Weights of a small GPT-style language model, trained from scratch on English Wikipedia: local attention windows.
Each number is 128 + 32 x the weight over its row's rms, rounded and kept within 0 to 255. Layers, rows and columns count from 0. Numbers have three digits each. The size before them is the row's rms in percent of the matrix's.

# gate: layer 2 MLP gate, 192x64, rms 0.197, rows 9-64, columns 32-63
# up: layer 2 MLP up, 192x64, rms 0.182, rows 9-64, columns 32-63
# down: layer 2 MLP down (transposed), 192x64, rms 0.0531, rows 9-64, columns 32-63
gate9 101:125142087158151128165120085122128184111126085172126110132153182192072135088103121105150132146164
up9 093:156114148108123104114122156160125110071123113129158068059108167093116152179092156062134142119100
down9 099:129123162096111115126157138121138071102124126131100129183055133084132163146114139101159038137099
gate10 088:097110087145177112169099104147137151093192137139159175151131150118149145119151101104085159194072
up10 115:142072053140179133103131096098154104126175179105136143122194121078130145103106078165147114128134
down10 115:127198102134142169101153098114125135184082117157140111099108142151139147083179134101139149112160
gate11 114:136152100121075118153072188111178134088150153153105123150154087168152126097160121155159149116158
up11 092:162132127171151169095093172159100148114155152040093088155154206149116170152126140129168105108149
down11 088:091116145139080138201103145062105160118110139149082137097101108125129082083141154098117149100128
gate12 085:102152162115142092180089101105100173098175174088122139121103116119146161143094147082107143195093
up12 095:065123102095157097084187127133109134133141110082124109111114094085103109170166101174107123158137
down12 094:102110121184161130101144112138185185154159170129163057091141127135219152080148137147118164120140
gate13 088:157140170159143165169068099070110080156125141090152180130135082113113050152141100082064112144075
up13 103:108139189165156105104096124108151161102132131095109124099090128117188125086085133144110100152123
down13 095:108141156127101134123100091132162047135076167142112098166166083148109098155150152057124113102099
gate14 114:178147173173113114149116062064066112198135145098138160125149142140106120101118150115122110115091
up14 104:107095150101168167121123123169116096159142133150128115171151130126092084136186018068116135120140
down14 105:118092154119112180104148184145145175096097184131129159164114138167144107132076116170148136109156
gate15 084:142151126162154140124132130102085157133124113175157195153073101157111155143139163162114081151165
up15 096:098121144088157172112099118187130081102099166074115114139127118088131137094135140151072109080147
down15 109:119154110120178181106160091065124173122131141121173144124159118083146130103149148148141124059177
gate16 096:148165093102093139137162090115148117117084157089160111140134128118130144139092216074156144103140
up16 098:129173114188130208169066119133135143129152098126151145078131096135126110120157111160104116110116
down16 091:125129080189118160136103113127146091138142151113180154119089131133106100131140214106109178114114
gate17 102:169161138102079150083156106166122139162138111112173146102155163173139144163111101131174133198108
up17 124:085140075090108099158058105140111140155174116056101095066119169090144152216105112133176136111169
down17 104:143091184162136120129160102131173136115087122157135153197073113148132130081172157124088090146104
gate18 089:167145159117158158116042128124083170121164118154070131103116120141080164145158162070090119131098
up18 101:127171110129140082076138122139075092168125125094121143161130086104196128076082147161147137163157
down18 112:168095164139107071122122109201153089112152165122141164160109104098158100167094111160126128164115
gate19 088:107122147158159153136173116146158160145132200148105211190156140102145105146104166142123179105120
up19 085:143143167116152104121127156188145133169139152132125073184201145094117135156149124094109177135206
down19 100:170152077085123134123106087086108104100137174174135110095106133145142096124144090106104118138088
gate20 093:136123156128081154159142165162115120100140083150083128114114153130146137135170095115153131094057
up20 105:127099124145130180181094157136077070133163129119171123108103159135104091127098159147139162093144
down20 107:168153112117056135125148120150150175167149140119093147123126108120192162101189149098131120118070
gate21 103:090119118134112103112085128152162127172086146110186182160129172069157156139116122172161078153112
up21 111:091173129169110171113156106094096106155140111161158126107078133180104099086159160188075123141120
down21 101:157095141149094053133078115136166127160107172102140139156119142091174168159104137122224105129105
gate22 094:110111169068149095100139147154076113136165142152185138155150124084134147175113136117144141131135
up22 096:143107141161151121098183042127122159185188115125165063158114113131133147124192109107106112113128
down22 087:099131157102162132096087126141160144134091206131111145074184156142186130080102094151153159144146
gate23 107:187127169087158155131093153102120161103101161052176112162112117151119116171134119147154126164136
up23 123:152113154098151114087155105098159186121081163045157148180131119147110092129106118092136106193168
down23 116:121146130137211194179106167113098184144121137131111100136168160119175147113135096162148145110154
gate24 122:133192071163100097112113084127165140116126093089191145124090135170120108079068152135120122114101
up24 092:084173123169144115116158116094119123076113139106147139076067106155122118066114228153117110132179
down24 097:114183101124118136144103132104209156148130127142160153150111126183130107062098177076117089109097
gate25 095:172094139170111111151148151098202185068104139143095144147129114163079142144071141100137114145156
up25 122:131164102156170146089215133157180100123111138112144085125155167139193102131064104158102142083147
down25 114:118126159121146165145156140072138157158093171089106148074139133116126181071148135122094139074145
gate26 108:138088185075156111088188136103101151194136171149098131159106102141114102169121138100190157122088
up26 095:124182122175084170190146197119171151135158112092097140118116085162151118117166123063128129116071
down26 089:076126143164144074089118152109089097132137087119118112104108126153102098142090178185115146135184
gate27 099:120126168147121073140063154098113156146162168109123099162151111150080138184159195081187090126118
up27 100:147166152154100153077113140127074132119122091087157094165108111072071139109131155148100119110104
down27 097:113155100189144185109123156148120157126123142150097117124110120092080148127115144154085131118095
gate28 102:172150152149106099140092083100166144154119101133054145063115116147135173202114133094117151168101
up28 100:127153109137075077124109162132108143129123138059110165156188152162163177113150100079108118116135
down28 106:171112183154100119149097143135110113086177136107135175177076106153134114123154096165069130159087
gate29 093:102162188159104121179120106178157138125140123146130132125144121084109069137146142099124101132107
up29 094:099127170124109148125142149110159103114063137101099100116114122042099137048168139084137156125161
down29 084:135108146090089153027150097151202077138183130122115080131202131159118122125099132132133100121132
gate30 087:121101088130121164156172140130173088142157143094182169155122117113105131094161127120106082189099
up30 100:157132139120201123112112060135137141143104048103125101137103105029148157161171138150107129172133
down30 088:123129135130148145113148130121090103194171181098174143174145145153131133115147121180093116115191
gate31 100:138068141129133128146124100107087124181181085142178106122092098128115155141172147049152125145082
up31 093:140123092102075148147229161165126138129107108160108100200190121142125140112119115188115107066158
down31 104:155147175124097109094161104198087137069157133091103161156112121156110145114068135179157134081152
gate32 097:140180143153151113105129113181063189147087171091127096158112047145121188115096089090099126132131
up32 096:118125115061107162134123108129111124149126103170095140116158127154160143100111173148082092189156
down32 087:145110131066112148108144136092113144104104088118077099092167084121140133127088131154135133166120
gate33 093:189109105104125115127088160192184120121133095163125144159087126069161141149139082189082116133110
up33 097:156165154086131146135104182159171052107137173113087083095144128113054105153146187155050113102143
down33 101:129162075114138131138131137109052139140079104115115140137102164066122107064132114098158146167174
gate34 103:139217096103162101176126119175095172140152165114099129199100127117107153168120146162170126123051
up34 092:112088121139153100110135137112130130131094129147108097184109115129188195132113167156129135128100
down34 093:098166104176185090140129149114153132176127163080137088173128106109120148096141141103120122139162
gate35 108:129130133048147125067127113128160146098157142178152129140125174110205145136075114133191106125145
up35 087:144130154099099135115052100091120129137169121082161117099141095141118134133108093123099150108117
down35 091:127119126152090130142100162155134098174119152111073112115132174154115070167135173105081105105115
gate36 091:128133144113150142127177105154115125117141137136113135165157107113112093132153138126132123113046
up36 098:143110153096128111153119148088120150102125178066127137080129112090090175141141139069161092124165
down36 081:141172127136168092094150156178204150105118142120121170153110166132076129140150101164098126124143
gate37 113:158107110127150108128153121145114175131173097188156136139057177126027120110112127146169110169115
up37 088:155137114177122182146156197066071157102138117117139101148128170107102181078111184110119091099081
down37 103:170077180159126089113162171116153140092179086115143100148079109138070037100122105131091094149125
gate38 076:101099150088125164122069172125135166059128158119114138168107150177081145095152206093155088127140
up38 094:115156191156132199154128110137083188163116113107061137198095056136144113131134141114115172115128
down38 097:144166129141140188175092140112125128161130078106128124139091106126100148097118109099110158077148
gate39 115:089138111096126177132216097111158142110128091128144157160083134088168128118118130155099117182109
up39 111:170160188164108048143152147061108165131078047095154110098140135127143111112098104131188149111128
down39 100:143140128067152178114163108195181132154152199146056150127133139127121157140109063131115111172112
gate40 113:176128106223146048110117080106136167072120111153088109125132149148114127172106124139134153145108
up40 106:075134080150096146164114147192173153216168084127125100078067146152199149132114140090092127128115
down40 096:147145156072153116119106126129110140106139078151124168175125143146064143161113077164145141113076
gate41 100:094071079123134110170134147088198117134088136131185131114137105110138137140192093155138153129115
up41 105:127151140076151106082121144106142082132116167145163152146150095116141114127100144166123195154096
down41 085:164164124107114184120154121137094084075176161128046128165115180090177106107107096108104090121161
gate42 104:152092116097116128126102164150126123137112127109079114089130136104121083073120150104110106119119
up42 119:113105147115143091128197106099120162106151144145172067102154112098117152152142085142124069158108
down42 106:112137161115124138122145194137087069117132129132087115156086127174165061114142111099102199092157
gate43 120:184148155169102129129067101130123137029115089071146123158132079101112119115138118116135133207115
up43 097:102136099105097182131120199095107105131148163110112090147121121127128108142192116165125119185132
down43 103:151143195093082162069138087089164119200147137106115162094127156114069119222074156128094109137095
gate44 088:145100098092124125149146057169146146157152124108100147159174111132162134154129094177149119127132
up44 093:090130086115062165102166146170112072155100115116148138072152154107040093198161129115110077155127
down44 096:167145083113200110144098112074113170097132090123118068146118094144142158097125119150107107108163
gate45 116:142174194095189099150062066170133118108205048104089152132107158134130109126149108116134138138099
up45 109:161154163095120128085126156126086137092123139188111159127131093120128155117107095161195164099063
down45 099:207215119157126135120099125096121145118116147120140122149055109122155105158161104117081089073125
gate46 104:122092103118111112183077079122107142067138087144135097069102118121096128144089105122149142157101
up46 110:133168079155135131072131125118116102175140202111137150090076109121155143183135126112159126133173
down46 092:128119152112114167130168062084132081065151146147147111138107104139131106095095133153168113139096
gate47 091:155119117135092145169182177144128140147098160092103127158110117112173122160102119104113141164111
up47 090:101102035146142106140198134146134076143131103141123122137126129093164119094103081148120090145180
down47 106:170162127096138224124131055097176094158122210126135167176147160134145107055115074125135134129153
gate48 098:127127094093085129126141126198189136110150137118121087144147138127193062157141118111082128110084
up48 099:130152158119159120120080113104129109097076135112088106115081152155068167188129140081115118088117
down48 097:172091083154140185099131126159112155121138118158128131127141111088126078146135116164100110045125
gate49 095:164103087176159172146112142115172151065166117192134155109153165171133163112117208195109156158127
up49 081:113085079136137139102157090161158161108143149146116097089148097116146149100099100117117134143146
down49 091:113100157120176186143176158116128175105048068154128114065155116152157196088129166115157099128158
gate50 075:126124098105075136085161070064199137129131116119132121129103149106051171164178111177153155121141
up50 097:108126133174164128132164097124117098090107130085108138133147186171108112134117122147119098083068
down50 111:151180123126145110156128169171079147152161102171131135125098100080193106127106102084141175129138
gate51 071:112108141121126111167146124096180187095139150093092117147123091113146171110119115116064046057154
up51 069:150099103158201142134167096139147042120124145104123179159154130150110107140117046141142146110130
down51 101:107126137141118105116098160118151104156230070144169116095103132124093074135123141125176145178102
gate52 071:183132126219175153147124082123116140117188123147105125161089104142096161080106148095132077140137
up52 103:143139088129105084155119149129139175173125111152128134154096071158086114128161138063116104196107
down52 128:115091181125067082152115146195135135113126095152122129136113087155086132208115134157121143180077
gate53 124:155158060133108115177120148165148150109104130171123164164098164083057126176146127112161140136149
up53 110:079140080166094083136178110179116164144111164093169141069129160099115092138108134141152149162139
down53 099:138108187142087093122073118125150083079127141136054154178106077095120108175108094152130153093199
gate54 090:097107084064145083153111188134144133110164118149102138181063124167137121182137099116071138160150
up54 082:157061114091146095142165120085133112142162127134090132107119143086174084106132124063142181143140
down54 079:110144126190091154074075039130137119155106150123113075066173154139132096064145150145115142126139
gate55 128:129157135167071103143117136157155126211099177129117136176094089141108149104113181123126031136125
up55 111:134170163122113100103093151188077124128135117104109126161133099121082085178093131102147117112140
down55 123:096070142155174083105145163149122128096111072105135086157154075092092144155086183110172147160179
gate56 099:162160133129099113186112128081146108165102148098133120141149121138110163171170103130157172148074
up56 109:059138149146169181161091136133137129135174071088105133107106125114112150076175167105080119091146
down56 094:126110100178133108101166095117120112092072149128085111122137062109121119174102108133164117117133
gate57 089:162098088203140154137158086187166144118130132153118103183114152110144051105170122139131099163141
up57 090:110071085124175111149120105097115154193149135131162201098147135064088202083157104135122132103155
down57 081:110110092157149130160167143186130158149111129177168169143056143141170104109129118154093102113151
gate58 100:146135111098102124069155167095154178139143083126111104199125131084141095159158143124124125165097
up58 111:182083160099121151074087130079144097138154126084128117091091109124185177123166118143158083161169
down58 095:117164124138121109114155116108173110116110096084146172157151182142054063145125139117110218079144
gate59 115:096036153078149122151082076092106104138131148139114135157168149123141107202059145102143149130097
up59 104:182118118079183110165143082155083102111142115178133164133148130119119124139105191107195163136121
down59 095:063107067157153142184134141131118155100123147155159089085149107159152151165139177111127115179124
gate60 090:132159186177146183128192091133134099109174153123092138188146156177138161145100098128092127145139
up60 097:127140113128197084066091160147099171057126147123141160083097121157110158188165134137172073116175
down60 086:161149105095116154138156186126152091136182117131127153158180137118186187164111118119084123149068
gate61 099:093134116137101127187123141056133134124148147174133131121148150139168110106175164139105178122089
up61 119:129099120089098174122106062117090099114136133125153124123203160119125163173125172163117095162159
down61 109:138150133131148116148081191138124160149126112137086162123095140105109118073112092105123145129073
gate62 113:142141115118103099129153175114124155149132144134214128105092078201133096143129100175176131147132
up62 096:134117108148118076113131073159078071088165140091140153113203145135171084069090094146183204136161
down62 082:037087074179187148160130138093113106095036104118142105088132167177114124109165117137132136112136
gate63 083:113106086120164085166141174160137147186163133138114163129149143126126160150206127101094047162169
up63 089:103134109120111078125143101104087051103141161135123077149155112080198124162127143091080144115111
down63 093:135137117182173191085171068138133099126132073164139095147104135112164120121076135137165128127116
gate64 077:076045102088145137158174117081158164087125116082101154126100124157151146149111087138172153116125
up64 100:145119119084138065139155126155115081208141153164119095161136104163094097118148078115104065108167
down64 087:160107122186050061112097070127131114127105171139144100136133164134085098121139141099103088091080